config.toml
activation = "tanh_gelu"
positions = "rope"
parallel_block = false
init = "uniform"
init_std_down = 0.0
lr = 0.00792
beta1 = 0.95
batch_tokens = 16384
seq_len = 1024
train_tokens = 111700000
Each number is 128 + 32 x the weight over its row's rms, rounded and kept within 0 to 255. Layers, rows and columns count from 0. Numbers have three digits each. The size before them is the row's rms in percent of the matrix's.

# up: layer 11 MLP up, 256x64, rms 0.187, rows 29-75, columns 0-63
# down: layer 11 MLP down (transposed), 256x64, rms 0.266, rows 29-74, columns 0-63
up29 107:097099128194138128118161157123141127149119188210141161176129128161128141148132134113138099097108074174101104133069116094137188079134106138114161111146117075114167145094122202141144181080151162
down29 105:149142111153142182123127134120207168052127098057146159113141165113121172105091153136120151175096146125110144130170115114142087152109131131178124121140113038060113105147145077086092147146127110
up30 100:215169112202125082157146115134195099070144161115113154130114124147062133068086094140109115135127121139163114102122092153136117145138090191158128116110154138077132152075126158115103132082156101
down30 099:170113141140076185143110120186124126177107127092105166095140099088134124144169121161149141101139050176094076144172188077139173115146160100080167109128091094135069154144125129119117111160115094
up31 088:117103092117150080107138087095086137152083123105100049182142187107076133141139066163093130139113112104171155126190127173079093146145090145182128177141116146133161116098122147092139181117125111
down31 085:121113142077105134131130134192168159083143089161128113105136089128132120154076163097106070096205192067102184088144146068129123148143171111123119122172139133139101136121145165055113151115138136
up32 070:129170159142150150131145108111139072166050170138098161075116153079169114075137173123120084154141096177096158148112066090108051105159103110128119138119170130141148144110174158168103140113107159
down32 074:180097109168119142093110110185139132074197088144139184190144132174088133206151078114115160134084131102144096065116150136153142124100129123128147140100145082155122142121071105072116095132114136
up33 076:179067154125140162126122123114156139073101171103135089147104097230125130107102105122160160135030110161129105137139127119129133176127154091139126144136102188119119160180068171139135103154110136
down33 087:099183101110138109158147116132110123202166073135175155117117153082093070209164142140127141103168180131114102109102104103115159093147102141076100138136127106126138148106141138089071145211111137
up34 080:160153200110142129091195151178152088131185122145103113198118097133140133153122136112128209115160141156091164173128105177148119119115130168124069098106132129107072071110132120159121176139131090
down34 075:121135093133119149179114112197106112147113121117153107083152119122117113140195124119075053139095153134118143088124118102136094119144102097096146147110149088151199203172152175136099110184076174
up35 112:126129109121154100148141139101184157158130153125100045067065127149103119150123161099120086129143170144100096151123123150097175068118196151106122162186161177113139162111137128112099188139068129
down35 111:104122120124163142078105196123139091123111087142147088135161111165158162064098173137109132098118153133159146179187110160091116148138168075122188123151116140091173144113162083114131111077049142
up36 103:103141164138062128080089109186223140169111116122125095191127077166143138106161143097112122103203132125170166130119086107127142103130139089125147075119170182136165122114164128169108133123117150
down36 107:095133177116159105134170128113091113114179066048147112166175116097118097133176160059084171171148135168104114098145119125150147134134126102119074176087109113180180133152093151147145119120091108
up37 115:144141099170116109140145130204139090154162064139147091112112089172134141116141137184123150140101150078164125139167111174107162103125069154100058098194118170142136124101178109077114105102122172
down37 121:192141132133126169092070206127104115190157158136122184093090074080103137139155082136180115114115106144124145120148152122119101099173110111134085107127079171079171062143128136137144159141125092
up38 074:064149088134111102143123154124124113097166105098150125100129121056098107077180170139150118086193105089125151157121084155105158119106120152199191162148107128096150135106211119121148148140172126
down38 074:171116120132190144100167088131087121135093094125118139122134145199119105153139067114135142173101165182175104077150141105172105156134122108053064124126117107134115166142110154132129131122031120
up39 103:128117119121193097186088086158101133047098176128136100136143132112127115127112120122160208095125139115178175150099130067175123104091110091125161112180124125095137080090192129097126126100104125
down39 099:120178133143101162086147136081169156038180149154187108124140131113130127143108118133108106142047113105132177115134143188137079167107136126127148066140126066136125107164160095155175137079140123
up40 106:148045118135118083122145100093098072147196115171171107165151125137105134178186123153094161078166159145130150133089156100079129114136139101136144119184117096120093126113149180142102183102140176
down40 102:149151142148068110118100098086086151127134101137149100174124136126148132093167186156101160141204083161135128168120122101173145082181105096103085170108089090173120086089077177109153143117110156
up41 115:184062140178154111094154152184091077070178121171135128087132159149116112122108153139128095153160152105147136113085118124109179178109114122139076121163128127147121133134165080069076195099123140
down41 109:133092150182087114070143153155150136138092089196138096135138122048089141146174125123141151134103128108102117190157158109129107169141148145126176158095086129101164102105140097122064180088181157
up42 124:106088110152194147143160096096143151128124184143116129129115090159141158113112140179085108089159170111168159170136074139093124132096149106116114148066127089066073128083156140145181103112067078
down42 125:144108104133071155103100119129066145079124146153039170093153123062114136122118134122158141149134128144127173149150185083184139119137121081142112126122173071116151126138075149192156153147180102
up43 111:120109161117206150165158126096151119048154146109111155173158128163128144145157180174110141169174111125129062118189153071126138143106153113103095132096110097182099160105086119149087143121090160
down43 103:108085068198130079137125136144147135136183142146170129162120106164095137154142115124118117132134161078106194127120104071095073165156120129160055148104122162077155099139118172158132151073141179
up44 076:051176109115131123165134133136149152157151069109122190101092125085154109076128177130124139164163096144136150176087109124084117119144146070193117139166153141085093109109169094152081144067122120
down44 084:168096143095131178112124140190126080092119150122110073148123085174122157134135154135172098081080156095101107101185103126142181134072108157064097120134099122125146139175101164139155105190091167
up45 091:148106152162160129196128101127126164136159069090161098193163117139186168154098067156132118203136128116075165162082121096101156165090125153131118140154114100067120125111096104092148112108117095
down45 102:111114083095150156083118126104192132104110109199091158083157096158131160119184146111148097159119124131134082095178203148152104128147097066112142091146143134112156108104144074159117158175091170
up46 125:170189120167152189109153155097144164154110153167144129130167049158130114089105100102188153148118153127119150123162083122108120129073146096155081152091086115099148134162113135089085172105133060
down46 157:082155166141104182125182109164091191211110168090077134131136084113128117111122099147131163133113159092136051119116139117160151086129123147186116148140086128169093123146085139145122058147138114
up47 111:142105180206119215157135104133129136118173129201174140102147081139125158118093118166161097133171128104117126093091089106104170147081144165106083115170150149120115100115140123157167179092107103
down47 112:116144112086144138167082168173161121119122115086176142133153107149184090109111099104152149121119128166107211100193148124157070165149175095108134173108091077069119104139115113116136118134144057
up48 099:179120130188136135094168080125142163071091130133098116118143158131122097084151137097146126118127129075068138130152134130092185117069127050098101141071117135104133116124192145067117150073157098
down48 096:156147085160090134067153153154149128057140122155134089145143147092179144150110171108107105134119147137116087108105188164142034161118199107150128085167100086111143123164150089136143119091167142
up49 108:120140121116141191116113114044120137098155181111130105146105139167057159067134114159110102165128194120151175125107102147103150125118099180128143126150138148161117138102122097100057144082163200
down49 129:162127118136116098136128124123152102137156180132106111133137157118152112148054175194155111106105129111186104023075141166101127145152154172117098134171126145106073079161114088129126107163086169
up50 093:106080198127147133160124130129107088136128040168196146135089097117088083108151106060166137146168096098097145181137124107152104150155152194128135150139172119156109146084135121113154103132077118
down50 096:124126123138133036181149105144132131109118189103082158082072131154163123152088123106130080094081158155169109136132118132128169130094120089142145179144162150126069114189138189172174122101129117
up51 066:170131169091163139154167139150161188129116128072184094113150112117083191160151134128156081167109135171091112086127115125163150183106126132150131098152061054144133108105149104152154126174123078
down51 078:098119154179083153101113124127165070116161129155138128154124065141119117091100139096162109066124129141164113148164132083073119068170122071176123148117176176157146139153115160131065186100134164
up52 102:088090157101148116125151087128132150116114053113186085100160088148095182155177104118156149177167119103116123164177121083123057185107148107135161103141123140098080172075118154139141163112152141
down52 094:103106179116154082119142045114110182124132140114182111111127132175073096138117163116115157104134103163073070106121105113118087161133170158183147168098124125157059146077161146124170152151155117
up53 102:195113067175093169138080151139145150129118090128104156126114092166137048124169147123116143160114143092117093110148110124126175055106107102172105134121159160164182133206081142109136153124122153
down53 096:123099134101095077134207087124090134136155178127123159091148144126143161133124116153156162132097079157140124138107142160172068101095100104105106125112098158170039148149160143165125115215123094
up54 085:095071060083141099164124094132126107118173148166174108117146151114126122083151152085144153172123164178105083185123114153090122064131073134205092135125123115085161141159132135091156117135085135
down54 096:171180176120154114169131116137129088101118156107152086121065136138130151127150075100085136161131076197112166138171119063162160184151119140099157184123071150093124130105128150150087119134112074
up55 089:180164106167107102109156069113111120168106130073034131125100081097146179112108146148171121110160068111159131140121189194182135117154151117118131138136152140136104139122168146174125177171138120
down55 078:115084138146182080164064129153153160064135121170137132117125173161084148079149136169143156115120134161033173147126079136075100172120105189118142147125107150122094140120104171138138094096126131
up56 108:203153154153214117161088135116120194049162097112166159138154163142145134131159190129140131117094161181108147115196082090138096105168130127139119149164091138092136138115121109146115143145112147
down56 104:129134132092137141141177196128019083134136122161140129096126155128132158114095198106059151066120095082143152140187112190136122134097118125144133095133090164132145153141106128126128093122166165
up57 079:177135117166089082096091099064153115108116231128148082159167172139143154113101095118151128061141138121151126148170143107153160135126142199135130153125085158148153162125107143088187135155109149
down57 068:129172145096153182122082153168142152185143060164137162133095126112066147159183101132117126133128151122110143072148107142128133077120083107072089105146158113136131185116137163161049128155080109
up58 096:195133095113084132124120115130136167166166113147147130093071134145163128068158105126080201074134181142123120089156135145138116117132127199129112150075155176117162146158181084182103142111091130
down58 106:178157065154120133090151134053127137065152133130144087118150114157100177115101079172105143174149152156120162129052146156176107135128091144093125095202149108095129100132167110142131092124173120
up59 122:151175125140109137117125168141191149075071057155127153186138152124181153147150080169150121132129059150107173094160139122121127086142078141126135092108075166091153182112100146166089107139136132
down59 128:080130176154161182125101131113093178176081124136097074146089143102104138121077101098073118143134115132128081172140146166118162100137136124163177109165123124161165195063124099151189111125123091
up60 093:131159162146106119078133124054133110129126090108090150086124144111092131129130051111108085158143123183087145150196086146092150109098126134121122174149122173177113118196105077091146108147085175
down60 095:133144086141094173120148135097177132101117121145148082123159141149112137143129135131095083115086143103139119101071156167162051089152202125115153099177129090079149084140166163164132140076205131
up61 099:112153104108146115126201151116163134100190097129121099139149088125148160064154104146152177112214123130114102096117158078126127198176126144149147121141128164115141136077166086080090149187139105
down61 094:147185157143097186083083129185157079167129120070127104112132129076140137068212159135119096112085131166140121070108110143130138101118100135128140131163142153094148169084085170165143121166113123
up62 095:139173137123172178127073166105091112125091100145153181122213106181126139161111110091103178109087127126096144112192107108116150131151126093132169180113171126178168174100110100111081116123165117
down62 099:089157115108084085065141120083200122082161125157142080129158079178175116136046129131125092120083150098135154130143128144102081101156161114152143106164207126103132141130155108134167155117141100
up63 079:115124126170116138125183156118148066103153144087084105144041098154093155114147122100120198158123073131144160119112055129113184104104164094146166161105152166116143094154101148160122099163172116
down63 082:134195113062155124154128109152121177172113082160103179093165156132108132171178112189120113113131158105105111086124163097124083081137082134078104118127144119124115167128110128108072138207081118
up64 092:104154113086144063125124136201107091134073147087142107164127111168115103203111140113144114138112114125135173132143142105133093164112055118122182192190154138083121166100098074096107134150149125
down64 102:163162120143098167109134154103148204095123105113115088109159140134102121165133145159142108092104137109087150123082138149130050173103161129144150129197087069114140075140175095172136101082189155
up65 096:113096114115054126127126155174125105106092121132153143134054116165196123106136115148075204141152165095131116087129154161126133116146084171100079174121122131146116222147157076118120156136112137
down65 097:105144131159052183101147121164147153130115098107128106159134150131112169117091155139122145127108139127095136122077140164101066163115176126116161101171062043139164091144149083171174122081167157
up66 085:086159127129197099091134070147082068145148163042134102121139120155096114122097131084125165144107095129165147119136151134083108162130061138128155106106174114135146102107093148056096132101110183
down66 082:163168129140132159098108121112163166086115142090094072137162145101132132177133135131116103128100182122114115147052129148160134117155178115149162124196109065155118087113084114130126109084230104
up67 114:118090086213140168141132114123115061152122153093072083124111150091095171105159156184117103079091128156115109144142095191129167145104114138138126105142185143153119167129162122062097160086128133
down67 107:151161133143085113094144127120038085072165093142083131136130135113134068102152186134115149157049120152187136117178127136157158114180157090161099129113149137162127110108093159187153112149113140
up68 107:133124120118129099157164126173130179084131130072108158140109114169145137130093153145080077146116109123022171146175100123052143114124172170155134145145091191097175133132150128182138131135147155
down68 118:168203167160088153166103118029116157139117120116112132129129166137123165109048165100150122088178114172174088126091144149151149137137075152109141139178087128123103124149151093135138101091113103
up69 078:142172105157098123119103140148168103108177151100118074126092174184097132074154076182145138073104101124132152156147137134135162072114160154160105177158141122107116101115089143110169149221129084
down69 083:114098130050167122151108102114086135195085114131116197090147097128110138185192137141087130141181137106122123081117132111140120127124090109087128088152141143145115186187118155173103102196104133
up70 078:175192115086164178093108092122096128163125114077145123120176082186103169125094130110139091212146095100092130128132107124091097164148078115170143167074164113140106130141142126089130129131189142
down70 091:150106169145113155175164147105066122108112129137092100110137185105086113180120112119103115127131188142085108130088163129106099102175158126115117116190072193100072125121199143158131087172159117
up71 116:164163168163242135105134088140176084109121127156146091117130088146060112189140087134100091140146132123143158113138100131122165115129114090147104173183095102167126150086153080106152124096124106
down71 127:185151114163145123144141130126074141135098065149074059125144147184080155081098183065127151155183140138147105118167077135140144130100152118142146128111101034110117149150106136105146137134093151
up72 090:124092079111117095108075163098162089125151184194130125170133123145128160107141090118077180135149132161157133164137103168075126157168119097159096113062150149120103114081057110162133113127167078
down72 085:193109155114147117067155124120112116121174077094121126064152117104185114160115190157088126158153102048121153109119063163184155090116127132140136163180167136117119162144143130108132136112076104
up73 098:133178191151105076148138088126064185146183115137160137132022107101131074125098108084134115096106098092144145128131131137113097155124072160133102156116100142145122131144114160170190105136109100
down73 106:145106083150156164096110214145170059091057130151127132119151101167092145100107146135111154140168178148136117108176111129158082130126117139145146110113113123124129104117150115076079146073217149
up74 090:148084203116126104167159097123156171116102130142140127092111155100123106048164056119112154101141121123083157112169103115113176109068165122099096144180119124141139079093086128078101120103084161
down74 076:116180099131147168113165195121197144085108102081174130133170086122142153128077142134156111107099194140118119092105154148130113140127189110137162122152068077144125166103162089085113099086172112
up75 122:112115080100084083158109133191215117055118111138169112168143134164121124110111147135121132136102131125102163140062088132105142067100062157106150182126137130190145126125178151102114120089128136